Weights of a small transformer language model.
Size: 12 layers, width 512, 4 heads of 128, vocabulary 8192, 46.3M parameters.
Architecture: RMSNorm before each block, no biases in attention or MLP, untied embeddings.
Training: a variant of Muon for these matrices, 571M tokens, 8713 steps.
Each number is 128 + 24 x the weight over its row's rms, rounded and kept within 0 to 255. Layers, rows and columns count from 0. The size above them is the row's rms in percent of the matrix's.

# layer 9 MLP up, 1344x512, rms 0.193, rows 8-42, columns 128-191
size [103 101 103  91 103 114  92  99  97  82 101  99  96 100 100  90 105 102 102  92 105  89  95 103 102 102 102 102 107 100  99  93 105 108 101]
[[103 102 157 150 121  78  71 104 144 123  90 123  79 159 103 128 107 145 154 145 160 122 140 131 137 107 148  91 107 114  98 119 109 136 115 192 138  98  96  97 121 129 154 103 118 114 161 158  83 129 142 128 157 130 123 119 157 162 200 144  86  79 117 117]
 [159 181 142 136 115 131  99 129 135 122 182 136 141 149 120 105 134 120 138 107 119 121 122 164 131 138 128 130  91 138 149 114 170 150 108 126 106 120 116  90 151 123 161 129 178 130 135 122 138 151 148 122 139 120 134 103 126 121 113 127 119 150 151 168]
 [112 117 108 123 161 176 113 136  96 158  96 123  93 188  83 116 131  90 123  81 116 148 165 110 117 146 123  94 126 101 126 142 126 104  65 109 110 165 138 138 128 148  96 126 170 118  93 109 116 156 129 129 136 147 166 158  91 174 152 171 143 113 170 139]
 [140 151  66 139 144 146 120 120 126 144  92 139 135  96 121 138 152 111  80 117 112 136 122 100 165 137 129 110 132  97 128 133 128 148 117  85 161 129 147 138 127 162 103 124 116 116 104 125 101 168 152 127 136 176 120 151 141 115 145 116  87  80 169 123]
 [124 178  79 192 119 144 151 121 151  90 130 131  96 144 142 132 122 103  90  92 182 147 115 126 128 153 160 117 122 130 124 130 169 117 164  94 107 136 117 151 160 115 149 184 140 125  88 135  98 132 100 125 135 136 131 120 103 147 132 146  92  42 141 123]
 [101 157 107 112 110 101 135 117 114 152 129 141 173 151 141 134 141  99 125 185 128 152 122 130 105 169 121 175 165 118 114 142 109  84 165 109 134 141 134 140 126 100 126 118 109 127 146 125 115 140  94 121 129 135 117 103  84  98  95 133 160 121  85 184]
 [136 170 101 114 126 171 125 144 106 184  98  99 125 135 106 104 148 104 118 149 126 132 134 181 120 162 141 115  75 164 136 167 113 116 105 164 129 134 175  94 156 107  99 121 132 135  74 103 107 126 119 111 137 125 155 107 125 124 126 136 119 121 149 134]
 [ 67 130 183 131 131 139 128 164 147 136 121 104  92  88 153 116 138 112 138 163 154 122 137 121 132 148 116 152 136 147  54 131 126 169  99 109 132 110 134 121 135 128  91 134 155  86 132  90 133 130 123  99 176 117 132 118 115 122 150 110 141 115 136 114]
 [112  65 153  92 151 133 136 120 129  76 122 164 125 121 116 131 133 152 124 110 149 101 118 152  92 132 141 125 108 100  81 158 148  82 129 150 120 143  79 147 134 156  92 111 146  99 130 161 110 123 121 124 108 141 140 144 123 117 112 149  97 136 109 112]
 [145 149 150 135 151 101 121 130 116 130 118 129 146  92 171 136 119 109 126 143 153 119 134 136 160 128  86 122 167 127 115 159 155  60 104 143  61 127 119 132 121 151 181  97 156 143 111 116 131  99 112  91 135 112 126 105 108 188 110 142 110 135 129 171]
 [134 103 171 170 140 136 162 133 116 142 117 125 103 151 148 141 139 176 100 112  83 132 165 123 142 118 105 204  92 142  56 114 135 111  94 115 125 120 152 136 165 113 143 108 127 108  86 101 120 131  69 138 126 115  97 112 139 152 105 101 126 127 139  92]
 [117 115 143 122 149 106 129 137 137 118  92 129 124 108 112  83 118 120 119 104 134 127 114  84 143  54 111 100 102 110 109 170 146 144 140 117 117 159 151 111 143 131 147 136 111 159 138 119 175 137 132 133 141  93 150 135 140 122 130 136 122 110 134 138]
 [120 153 125 154 121  96 134 144 130 122 150 123  93 101 170 130 149 110  93 126 102 134 141 136 140 151 146 112 121 153 137 126 122 123 164 144 144 170 111  90 107 132 132 106 139 184 124 129 170 148 104 142 134  83 139 121 133 105  98 144 152 114  97 176]
 [150 110 114  90 139 161 134 143 138  60 145 101 145 136 146 102 130 130 202 137 110 130 151 159 132 126 136 142 130 122 119 134 113 144 126 148 166 103 127 108 153 156 150 139 115 130 105 179 122 159 169 133 141  85 141  95 143 119 103 144 152 125 148 103]
 [ 99 186 172  88 123 120 115 137 102  95  99 156 150 113 110 132  36 112  92 137 101 158 123 130  91 103 161 166 148 134 120 127 129 123 143 118 138 155 133 133  82 111 144 128 131 114 139 112 134 117 111 138 110 119 126  81 143 151 112  98 116 100 183 151]
 [143 133 118 143 165 121 131 138 100 164 120 132 132 121 179 107 168  97 119 125  75 140 129 116 128  49 130 144 122 134 133  91 146 105 125 151 110  86 150 118 154 100 129 154 106 141 136 122 152 143 122 123 133 132 143 140 121 155 158 129 128 202 147 157]
 [116 127 114  83 114 148 129 129 138 143 129 156 113 108  85 126 129 135 127  82 148 105 133 139 162 139 151 124 124 149 125 154 145 149 187  97  77 110  76  77 104 129 147  85 103  92 192 136 162 128 111 119 115 136 107 152 110 104 163 167 127 129 121 141]
 [141 150 145 111 123 142 120 140 140 139 124 140 181 142 123 131 157 155 139 117 108 142 120 135 149 155 122 135 164  84 133 128  94 132 108  96 113 154  92 166 139 106 145 171 139 159 152 102 112  82 119 138 108 151 118 143 128 116 141 133 146 135 155  77]
 [133 146 113 147 126 132 183 154  79 143 126 124  89 143 127  81 135 129 112 117 121 124 107 113 146  89 119 119 119  88 154 143 103  84 147 134 136 179 130 167 105 115 156  56 132 131 136  92 102 121 135 135 115 142 124 121 133 135 154  96 159 124 103 187]
 [118 132 149 139 122 125  98 170 114 136 113 122 120 171 150  99 192 113 117 108 123 137 121 153 117 117 102 118 155 102  97 126 137 145 108 131 120 141 152 123 131 149 156 103 192  78 114  78 180 161 151 131 110 117 107 173 141 128 127 145 118 146 128 121]
 [ 82 141 140 134 142 103 177 164 146 141 122 129 152 138 122 154 136 120 136 158  80 177 127 147 121 168 180 175 106  98 121 120 151  92 132 141 131 137 164 121 123 148 115 101 127 121 126 119 128 140 114 135 112 159 138 154  88 136 131 132 128 131 124 164]
 [120 117  94 158 109 164 103 142 163  81 109 146 153 101 133 141 140 121 104 128  93 121 138 120 134 131  98 157 132 136  99 121 137 149 140 151 112 116 102 126 125 156 103 117 169 150 172 168 105 110 153 172 140  99 110 117  72 180 115 142 101 103  71 122]
 [129 105  92 116 116 144 126 158 121  95 120 157 104  88 106 108 144 107  97 136 163 151 152 164 112 107 128  95 129 122 147 183 150 154 141 164 149  91 108 156 128 120  88 101 128 153 148 105  77 123  94 133 120 156 120 145 121 143  82  79 104 112  97 139]
 [ 61 122 100 181 139 128  71 114 124 134 130 142 150  68 140 108 138 135 161 117 142 130 119 148 143  89 117 130  98  79 127 146 126 136 149 126  98  89  86 131 148 144 106 105 118 150  95 108 103 152 115 108 144 130  90 117 112 130 139 135 136 122 170 160]
 [147 141 126 153 128 126 106 164  89  92 126 134 169 138 143 124 106 149 104 120 144 166 126 138 150  91 132 114 160 104 125 168 121 130 121 134  96 139 118 132  98  93 143  86 136  79  93 136 129  88 138 119 127 120 136 108 129 127  95 158  78 133  96 112]
 [142 127 106 132 115 136 104 161  99 106 108  84 124 125 128 106 113 147 145 142 154 138 167 119 135 108 137 136 173 151  96 159  73 130 135 126  86  77 145 170 136 150 154 156 147 123 137 184 140  99 108 120 123 108 122 153 177 120 119 119 134 127 123 134]
 [151  99 122  96 110 116  95 127 148 155 114  90 124 145 119  64 120 112 125 150 141 104 134 110 129 126 116 131 155  71 133 138 127 107 146 129 126 131 136 122 102 118 150 184 106 137 124 128 117 161 154 120 142 159 130 135 152 155  97 113 101 113 140 181]
 [131 100  88 124 133 127 128 128 120 120 155 121 163 114 108  93 191 143  74 124 150 100 126 133 135  89 131 100 103 116 148 129 149 130 150 135 133 139 141 141 126 145 146 167 177 164 101 117 125 126 144  94  86 137  84 146 130 145 119  95 127 105 137 159]
 [122 123 184 112 159 149 131 129 109 110 143 119 123 143 159 177 141 109 115 142 145 147  81 153 132 118 141 144 116 141  89 107 108  96 121 118 111 210 120 183 137 102 135 104 123 117 147 130 125 141 118 145 133  98 135 139 101 137 153 121 112  94 141 110]
 [143 115 127 122 121 120 119 108  88 130 140 145 165 133 131 115  91 119 154 110 103 102 136 143 150 124 102 152 144  90 121 136 158 138 132 144 129 141 164 125  77 105 105 149  80 157 162 140 141 103 127 102 116 123 204 108 132 135 121 100 135 120 154 134]
 [102 122 104 112  82 129 113 111 124 121 120  75  67 141 158 135 174 128  83 176  76 120 114 141 140 144 118  57 151 121 108 135 135 111 175 143 114 145 129 196 115 130 111 108 125 117 145 169 149 139 137  77 128 148 144 130  90 142 141 167 117 111 133  97]
 [132 128 118 133 180 120 157 104  92 144 134 136 122 133  96  90  71 146  94 107 154 146 120 146 167 176  92 142 151 109 149 123 128 140 100 134 116 106 178 129 174 102 126 148 145 127 131 141 148 174 115 126 131 148 118 117 101 118 126 128 113 106 154 112]
 [119 110  94 108 126 157 157 128 118 129 120 121 153 153 123 122  90 166 173 133 141 169  70 188  54 107 136  96 124 165 174 148 172 153 128 107 160 164 197 104 192 106 115 148 138 102 163 145  96 136 169  80 140 113 119 152 105 129 142 109  89 127 112 123]
 [102 157 132 154 116 126 148 118 128  83  96 135 128 110 125 101 110 140  84 117 149 169 120 105 106 102 118  95 149 135 170 104  59 158  83 141 133 137 139 134 120 161 118 142 105 130 120 128  89 137 135 136  91 130 137 155 136 133 132 114 148 118 129 118]
 [134 156 137 127 159  96 121 114 154 117 156 154 123 148 107 108 141 121 118 141 120 110 132 117 117 155 111 123 122 127 177  93 112 106 147 127 144 102 145 122 117 119 129 112 124  76 149 167 118 128 128 166 116 133 130  99 132 122 106 154 105  97 146 132]]
# layer 9 MLP down (transposed), 1344x512, rms 0.114, rows 8-42, columns 128-191
size [111 105 101  95 102 107 100  96 101  97 101  99  95 103  98  91 103 106  96  92  98  91  94 101 108  96  95 113  97 100  95  94 116 108 104]
[[143 179 110 141  83 121 121 122 108 149 105 162 104 103 133 118 130 114 127 113 158 108 123 138 165 173 107 101  97 133 115 149  66 114 163 134 138 130 123 147 145 117 124 107 126  91  95 145  86 123 132 182 122 122 124 164 139 147 144 168 126  99 119 139]
 [ 90 133  95 126 126 122 119 146 121 136 166  57 138 115 119  93 169 174 112 104 154 119 109 130 152 151 110 115  21 118 118 128 117 107  85 142 101 153 109 122 151 150  87 115 136 124 142 122 161 143 165 105 115 142 120  82 111 134  86 135 148 144 115 125]
 [104 146 122 123 165 144 115 118 116 146 149 148 131 131 151 164 114 133 154 144 121 148 160 140 115 114 114 124 129 115 113 164 137 127 165 148 149 149 120 125 120 139 112  43 145 129 104 114 138 116  90 111 140 126 155 152 105 115 124 148 115 131 138 150]
 [114 141  90 156 101 119 115 131 124 107  94 179 146 111 145 135 138 131 109 151 120 119 133 105 107 148 107 184 142 152  96 131 197 101 103 150 130 127 117 107 153 126  92 176 130 167 149 117 127 118 131 114 141 111 122 141 133 112 114  82 133 154 127 147]
 [109 144 139 103 126  85 129 142 112 159 152 152 115 147 173 115 116  91 137 114 118 147 113 116 141 130 102  65  88  92 205 140 128 139 117 129 123 112 114 122 150 111 108  71 149 100  82 118 117 119 114 127 149 153 136 152  91 145 101 132 136 117 115 123]
 [143 103 153 126 187  95 145 136 119 121 132 146  81 115  97 112 145 120 155 130  95 156  60 129  97 149 105 155 135  96 174 141 137 162  96 134  86 108 122 141 113 107 126 102 144 139  69 124 121 155 154 146 135 124 117  90 136 132 141  81 112 128 126 133]
 [116 152 158 171 128 118 140 112  79 158 107 133 130 165 139 104 129 108 137 141  88 144  98 130 127 103 152 104 119 141 101 140  97 104 101  99  89 137 107  74 120 108 136 101 157 154 172 132 141 133 117 108 148 123 164 164 116 123 124 128 129 166 121 134]
 [117 136 103 121  63 130 120 156 153 129 115  94 141  99 124 116 142 143 146  84 131 133 125 139 113 136 105 107 124 130 124  99  86 115  98 121 113 125 130 132 126 109 129 124 174 145  90 130 146 128 151 117 130 123  91 123 137 116  76 137 121 142  99 145]
 [ 72 144 166  80 119 108 119  85 129 127 147 141  64 132 121 159 110 124 120 110 140 118 190 138 140 151 116 100 166 113 130 126 120 127 134 112 159 129 101 144 133 118  94 110 137 133 162 138 157 157 149 117 114 150 167 154  84 167 140 164 108 160 137 161]
 [129 166 141 183 144 114  66 122  84 134  99 179 160 132 126 107 140 118 156 121  84 134 115 143 130 103 142 148 157 112 115 166 117  98 152 146  68 117 117 154  82 169 176 162 142 125 160 156 135 121 171 154 123 110 136 154 113 151 103 119 160 102 135 131]
 [132 148 142 138 122 124 111 115 106 110 158 126 139 109 163 103 117 119 176 119 130 152 101 119 118 127 105 123 128 150 106  99  87 137 132 144 164 133 109 139 128 114 149 130 126 171 116  80 107 132  84 172 111 133  64  91 118 130 154 128 132 118 133 122]
 [111  95  94 165 130 131 119 114 114  96 113 144 109 116 149 136  86 156 162 114 145  94 138 117 133  93 157 166  97 167 132 103 128 186 122  99 144  91 103 173 121 130 152 124 127 113  89 134 111 131 144 119 103 107 121 124 130 159 130 166 100 142 160 110]
 [139 121 136 144  81 136 131 124 119 137 153 173 153 140 134 167 126 155 144 125 164 154 107 115 166 131 139 129 165  84 131 132 119 143 134 121 143 127 118 156 134 146 162  84  94  93 159 149 144 135 100 184 114 173 120 145 129 123 118 150 100 112 107 121]
 [129 132 148  83 167 110 131 118 105 128 101 129  62 165 115 165  96 167 118 157 109 109 105 149 123 120 145  97 143  65 150 124 139 162 123 109 115  89 130 156  68 146 160 122 162 112 124  93 125 145 121 121  98 157  98 103 149 182 112 125 124 104 200  74]
 [133 158 125 122 165 116 172 189 141  78 137 164 151 146 137 121 128 131 126 118 107 121 126 120 135 161 142 124 122 162 174 137  81 186 113 122 150 135 157 153 129  97 155  97 169 142 169  98  92 120 139 142 153 147 125  99  87 135 146 180 102 121 133 126]
 [ 93  80 159  96 108 113 148 113 157 125 124  83 171 137 118  93  89 157 133 121 146 144 115 130 117  64  99 158  96 138  99 132 163 133 133 127 163 180  68 131 125 126 146 112 137 159 128 138  82 116 118 169 121 149 133 131 116 115 132 136 150 169 121 131]
 [136 129 127 139 158 112 114 162 101 172 152 115  99 108 104 122 144 121 126 145 118 114 105 145  80  81 126 102 146 126 155  86 144 111  82 114 136 101 101  81 127 142 112 124 154  94 109 140 165 151 114 108 126 111 122 116 128 108 157 172 114 118 136 149]
 [144 121 108 169 110 147 156 122 135 121 117 139 107 184 163 131 148 127 137 126 101 130 101 125 135 114 124 151 132 102  78 153 104 113 168 115 125 120 166 142 128  83  93 115 117 132 156 116 109 126 127  87 127  99  91 154 106 131 111  75 110 160 157 107]
 [108 109 122 158  95 138 130 154 102 124 152 168 156 139 128  82 173 163 116  96 144  92 111 118 140 123 118 102 133  92 146 116 108  91 142 130 117 222 140 129 123 151 118 157 146 140 164 103 150 149 157 154 126 140 136 144 123 142 118 118 149 126 134 141]
 [119 164 127  51 117 131  94 137 117 100 128 105 144 150 133 143  99 165 127 110 111 126 160  93 111 152 127 162 123 109 125 114 105 120 151 110 120 149 122 108 145 110 132 115 160 157 124 142 141 161 111 136  90 102 124 143 167 132 110  94 158 129 137 115]
 [140 174 141  93 185 130  86 142 147 132 146 174 144  99 110 105 139 103 141 134 154 177 119 127 159  90 126 103 158 123 113 139 154  71  98 138 125 144 142 126 126 123 128 109 156 135 171 159 103 120 112  95 118 146 177 162 126 164 191 132 136 120 129 125]
 [144 100 101 139 150 100  71 151 150 103 120 103 112 136  93 126  57  92 126 168 132 136 128 145 173 102 111 105 133 152 106 147 131  95 111 124 122 160  76 145 110 106 146 149 125 126 101  98 127  81 110 135 124 155 163 131  88 116 129  69 108 102 100 127]
 [130 124 131  97 115  95 133 134 155 156  97 134 136 113 117 202 171  78 134 142 109 132 155 175  74 136  90 144 174 140 154 129 151 142 101 150 129 101 116 134 103 161 142 138 129 107 122 127 116 115 144 105 136 145 149 153 143 139  98 145 152 122 159 161]
 [117 116 124 119 144 107 108  98  87 112 141 117 132 148 165 102 104 139 100  96  71 103 147  51 102 149 147 137 102 151 132 120  83 114 134  98 152 118 130 129 158  82 198 151 148 103 135 173 151 122 147 133 116 152 117  92 138 149 131 123  99 111 142 111]
 [155 169 153 157  99 131 110 138 119 123 149 122 171 129 142 103 147 126 118 132 182 148  81 139 131  78 151 106 124 144 139 151 171  94 141 146  98  96 103 126 115 114 137  95 148 102 155 165 118 112 112 101 115 146 140 152 128 118 136  97 118 138 115 158]
 [111  97 118  99 164 120 115 153 139 121 158 129 148 152 142 159  98 134  91 143 121 176  97 148 161 131 166 147 123 122 141 114 155 165  67 133 162  99 132  98  80 154 125 113 111 133  84 144 116 123 143 193 140 172 158 122 146 134 112 132  92 133 148  93]
 [155 106 105 143 161 151 132 124 155 141 143 153 100 109 174 118 141 133 140 178 162  99 131 140 144 153 154 119 137 119 139 148 125 105 147 137 134 115  78 120 127 144 103  96 148 136 123 142 113 142 142  86 163 143 114 126 137 112  84 141 148 122  48 148]
 [109 110 111 155  90 123 135 147 124 126  74 118 112  77 120  98  92 124 109 152 132 134 136 119 121 143 108 187 104 141 128 143 191  92 122 134 124 140 164 104 142 128 171 167 140 161 152 183 143 128 113 123 138 125  43 119 137 121 116 104 145 112 116 137]
 [185 136 147 107 193 131 128 205 123 113 128 107 147 149 107 138  90 103 154 144 110 179 108 143 143  80 142 172 116 136 106 110 110 113 167 126 146  95 127 119 149 121 161 177 118 131 122 123  85 136 160 159  97  81 128 138 104 152 158 144  92  80 104 125]
 [139 150 147  81 119 114 103 166 136 152  97 110  91 134 100 116 104 146 117 127 125 126 129  97 172  70 152 161 157 124 137 128 142 143 126 108  83  95 157 107 102 103 121 122 135 121 139  78 174  84 106 138 161 146 135 106 151 117 129 134 106 159 123 107]
 [111 137 140 108 149 107 102 132 171 126 161 141 138 115 128 145 118 112 136 122 134 135  98 130 169 119 132 129 110 116 101 107 135 171  87 152 144  80  97 105 122  95 152  73  98 107 122  95 135  99 164 138 132 128 163 164 119  88 131 106  94 106 117 100]
 [143 129 110  99 159 172 102 131 149 116 150 115 169 129 124 107 106 132 119 118 101 108 130  98 160 101 124 141 163 152 132 127 141 142 139 175 118 131  99 103 130 140 102 188  67 120 145 166  98 113 181  89  89 110 118 110  96 117  88 134 120 111 125 116]
 [148 116 122 103 128 170 141 113 119 189 133  77 129  84 125 132 150 151 129 127 117  92 169  77 191 175 123 112 112 131 152 159 152 130 112 139 108 138 125 163 121 147 133 111 119 142 166  94 115 149 133 138 126 159  93 186 127 103 122 169 128 141 157 150]
 [151 101  95 154 111  91 104 139 140 112 135  92 121 127 148 131  82 134 126 140 106 104 121 104 109 115 124 135 128 108  92 129 121 148 142 153 107  96 116 141 126 122  89  88 132  79 103 126 140 125 151 173 115 133 158 171 117 136 154 140 141 137  94  69]
 [125 107 153 114 141 143 141 142 133 135 113  96 133 153 105 134 120 167 149 146 109 155 149 104 142 115 146 107 143 102  63 115 149 138 116 104  99 123  90 160 149 139 174 116 117 125 166 148 139 112 137 109 100 189 100 138 145 105 151 122 130 131 160 181]]
# layer 9 MLP gate, 1344x512, rms 0.178, rows 9-43, columns 128-191
size [104 104  95 104 110  97  97 104  95  97  99  94 103  97  91 105  99 101  92 104  85  97 106 108 100 105 100 106 101 101  94 107 107 108 106]
[[161 113 140 110 153 135 150 113 117 149 112 129 132 138 161  90 171 130 118 166 144 152 131 132 156 150 138 141 135 146  93 131 170 106 162 151 151 122 103  96 104 173  87  97 194 113 109 171 115 163  91 141 112  98 150 148 165 121 126 118 103 134 119 169]
 [ 60 110 107 147 133 112 121 147 124 135 149 186 155 176 125  96 118 139 139 178 144 105 133 132 146 106 111 120  94 140 107 147 174  86 146 145 140 107 112 115 107  72 107  95 135 130 110 125 121 132 136 107 121 108 141 143 160 156 140 121 159 107 117 140]
 [158  96 143 101  93 103 127 106 123 146 149 139 143 145 151 165 143  95 153 105 131 160 115 164 102 134 169 156 146 185 157 138 135 156 122 132  86 160 106 139 137 133 151 127 120 136 138 156 135 132 113 109 134 154 154 139 142 150 125  95 176 105 116 135]
 [124 119 124 127  46 121 160 124  81 151 120 155 108 131 163 130 113 155 116 175 123 160 150 119 140 149 137 119 164 122 115 124 165 111 102 123  93 112 141  91 102 150 150 127 116 119 152 134 127 129 176 128  77  96 120 123 118 130 154 177 138 160  85 129]
 [ 71 122 104  74  82 106 163 138 148 122 122 124 124 136 103 119 153 128 104 130  80 156 101 115 139 107 159 174 136 102 131 112 119 162 115 134 132 187 157 133 102  86 145  90 138 164 152 128 117 176 122 116 161 127  99 106 115 173 113 140 137 122 124 134]
 [143 151 139 100 140 125 146 121  90 136 126 137  93 141  91 102 172  83 136 109 121 128 153 154 148 189 164 117 108 132 173 145 127 121 123 145 148 124 142 140 151  67 123 101 131 137 103 134 120 150 113 158 120 137 143 110 117 115 152 121  76 134 138 173]
 [115 159 114 113 112 109  90 138 153  97 170 121 147 128 123 116 112 114  94 103 143 140 119  97  96 140 138 114 110 122 112 154  97 130  86 135  91  96 131 118 113 119 114 112 122 115 130 108 112 102 133 120 138 134 116 117 109 140 120 138 102 116 174 187]
 [ 78 140 103 121 128  92 119 145 116 108 102 125 152 118 109 137 136 121 102 123  80 128 108  93 136 132 110 123 165 121 143 145 144 141 113 136 125 135 105 109  54 132 126 102 145 142  68 148 100 116 139 116 100 114 137 111  90 135 106 172 122 121 110 150]
 [110 105 137  79 112 141 127 147 166 146 129 114 104 177 129 108 128 147 141 135 119 102 157 123 119 135 163 121  84 126 142  61 130 167 131 118 154 149 115 130 123 117 120 184 141 115 109 138 142 127 141 133 120 131 154 185 139  94 153 158 155 116 133  98]
 [107 157 177 123 108 113 145 117 138  88 107 121 135 136 131  91 174  98  53 127  95 131 117 125 124 141 152 134 104 145  91 109 101 140 115 122 146 146 122 116 131 120 165 121 118 158  98 128 120 143 136 132 154  67 119 109 142 123 136  93  92 184 119 113]
 [123 120 177 162 140 134 115 148 152 113 148 102 126  87 147 118 178 121 151 150 129 124 161 111 112 106 134 142  94 131 142 145 149 131 171 159 121 130 140 132 102 158 155 128 118 130 118 132 129 140 158 132 177 113 119  98 132  73 122 161 117 134 146 169]
 [137 146 110 145 142 112 146 167 112 133 127 115 148 135  90 124 179 134 102 105 110 223 130 135 129 164 132 147 178 121 112 121 115 136 107 111 123  69 105 106 140  84 169  99 120 151 129 110 117 159 169 145 173 111 136 150 146 124 100 119 110  76 158 109]
 [143 117 113 157 119 118 198 114 141 132 122 127 127 116 159 120 112 104 121 161  87 116 159 113 148 125 155 103 145 141 159 125 168 168 102 114 132 124 134 128 150 120 139 107 174  83 122 146 160 152 151 162 158 137 138 132 155 136 139 153 146 187 145 129]
 [ 94 122 133 128  97 158 122 134 147 126 126 151 145  85  83 145 100 124 124 128  89 142 138 118 139 149 148 135 139 117 121 105 112 157 106  97 106 174 118  85 132 131 136 102 106 139 134  77 138  89 127 116 133 101 172 174 136 159  99 130 117 126 142 134]
 [117  96 114 126 135 105 146 124 115 149 120 179 106 151 177 144 151 123 122  87 126 129 106 127 116 126 119  98 135 113 110 130  75 104 159 139 119 136 122 151 161 141 118 140 154 134 137 121 117 103  86  93 113 161 141 139 119 153 102 139 105  76 149 126]
 [103 157 128 103  99 106 112 120 101 128 159 151 124 115 143 166 131 135 113 118 134 139 123 121 116 175 146 147 156 111 142 105  95 135 122 178 129 147 110 143 138 106 121 129 111 120  98 123 135 140 125 137  77 167 147 113 141 122 206 115  99 105 160  96]
 [128  95 142 130 134 131 110 120 112 158 115 148 106 131 145 126 148 128 104 140 139 105 172  91 132  98 112 163 160 155 154 157 130 158 171 124 140 119 105 135 151 174 125 109 109 115 155 145 122 126  84 137 119  92 109 143 116  92 107 114 118 117 106  94]
 [120 136 158 126 139 120 156 169  96 101 157 112 102 128  95 127 102  78 111 110 137 102 141 138 138  87  90  78 127 149 136 142 132 143 131 113 132 144 135  98 152 123  94 125 115 130 145 137 122 141 147 104 140 140 147 113 111 103 131 164 151  57 150 101]
 [134  94 118 141 188 111 132 124 119 153 153 153 158 125 177 159 179 142  96 110 132 129 145 111 122  91 110 104 156 185 112  95 139 116 162 146  93  86 170 146 125 161 108 129 140 142 107 148  95 112 139 125 150  95 157 112  81 141 111  99  91 106 142 125]
 [ 98 123 143 126 176 157 175 139 128 130 115 111 122 103 137 111 144  83 129 179 137 160 125 166 114 132  80 143 152 115 100 188 142  95 166 136 156 143  94 174 140 132 133 128 159 104  97 115  99 126 151 170 130 198 150 175 106 148 110 128 141 145 134 120]
 [135 112 102 136 144 105 108 107 161 120 158 103 104 120 155 145 106 146 133 131  98 108 150  74 128 125 117 134 125 142  83  75 139 143 140 106  93 143  94 151 174 120 116 139 160 114 188 144  86  85 125  98 118 172 151 117 121 109  84 162 122  68 105 156]
 [127 124 134 116 138  94 131 141 142 158 104 116 130 117 128 127 139 142 142 136  91 126  92 168 134 151 115  82 142 124 108  94 144 152 158  79 153 146 117 141 152 125 128 120 139 138 113 156 142 126 137 107 156 107 148 138 145 152 110 138 180 125 116 111]
 [112 180  83 108 149 160 104 116 107 110 111 138 103 130  92 126 120 134 127 117 119 138  82 102 134 135 112  73 119 165 154  91 162 142 144 109 104 128 121 136 110 145 103 142 106 106 108  93  76 146 126 119 100 115 182 121 125 140 135 102 174 124 111  90]
 [119 112 132 135  97 159 146 108 138  87 100 146 113  85 117 148 125 133 122 141  86 131 103 139 139 120 139 152 109 144 139 116 123 127  99 193 119 116 126 145 126 159 117 149 124 112 103 124  98 171 169 137  94 118 143 140 114 144 148 113 119 100 125  96]
 [141 132 110 103 152 118  99 120 124 147 124 136 149 152 145  88 138  78 156 123 111 158 107 164 161 100 117 130 127 128 111 153 150 135 152 119 148  95  81 135 142  91 119  71 108 137 165 110 154 144 122 108 144 127 151 134 150 182 135 126 147 135 118 164]
 [110 158 125 115 106 103 135 138 106 128 201  77 117 124 133 147 165 123 135 135 122 155 140 128 146 155 116 141 138 138 119 110 143 172 141 131 117 131 132 138 174 131 135 128 146 116 159 102 125  79  94 179  99 138 144 122 122 151 144 103  97  72 129 149]
 [128 137 184 139 110 109 125 141 131 161 125 156 119  85 115 116 102 137 113 110 127 104 149 118 127 137  93 123 128  87 139 126 125 141 119  96 128  65 118 123 119  71 112  75 130 137 155 122 127 119 132 135 104 137 137 141 103 154 107 129 143 130 143 139]
 [116 145 124 149 173 136  97 122 169 110 132 123 140  84 113 113 166 145 156 127 120 181 133 153 158 134  98 138 111 173 159 145 156 126 107 131 132 133 152 153 169 124 128  72 131 110  81 143 157 135 143 127 182 158 108 156 151 108  96 122 160  93 121 109]
 [142 126 131 104 122 148 130 192 109 113  73  96 110 140 156 117 119  98 114 153 126 118 156 119 115  78 149 169 126 120 138 121 165 149 118 116 113 101 134 143 123  76 141 116 102 124 122  83 166 128 127 160 161 141 167 123 147 127 101 186  73 151 131 137]
 [135 127 127 140 137 146 139 131 107 152 128 155 150 154 128 154 137 148 136 140 113 140 122 119 143 123 141  63 107 119  75  92 113 105 119 108 106 131 146 166 157 146 164 120 148 163 108 140 141 147 100  50 133 146 148 138 123 133 181  96 111 122 109 111]
 [146  78 121 133 138 122 102 150 135  99 129 129 147 156 184 197 152 142 113 177 109  98 129  85  95 142 151 142 123 121  88 197 127 145 185 178 105 136 134 154  93 115 124 102 130 121 166 135  97 133 136 130 136 107 137 144 122 111 123 119 141 131 140 164]
 [102 129 154 177 162 128 132 126 112  97 117 118 108 144 126 119 182 112 179 173 115 167 130 143 118  61 152 122 110 103  97 147 113 158 155 140 150  56 117 101 124 165 125  76 108  92 126 129 172 119  95 169 134 115 175 117 189 125 145 133 153 154 125  89]
 [106 100 137 137 141 161 158 150 129 136 119 109  89  80  98 112 116 153 155 111 102 147 113 141 141 137 155 147 102  74  92 103 156 135 149 133 145 155  93 103 103 108 129 156 160 142 119 118 133 121 148 101 132 110 142 103 138  76 137 144  90 123 111 133]
 [108 130 112 138 115 125 132 127 106 104 143 131 150  82  77  69 145 106 114 110 136 159 138 137 127 102 147 131 144 128 130 132 172 127 110 148 109 161  99 103 132 149 163 127  90 169 134 141 115  99 122  97 129 175 160 110 102 123 132 173  85 124 181 167]
 [184  87 113 121 160 124 176 123 106 131 150 140 145 157 106 150 116 132 135 105  99 119 159 128 112 124 144 138 131 137 171  91 131 120 131 178 168 146 149 155 144 138 125 175 104 132 120 112 141 131 119 147 153 112 109 128 143 181 167 117 128 100 165 184]]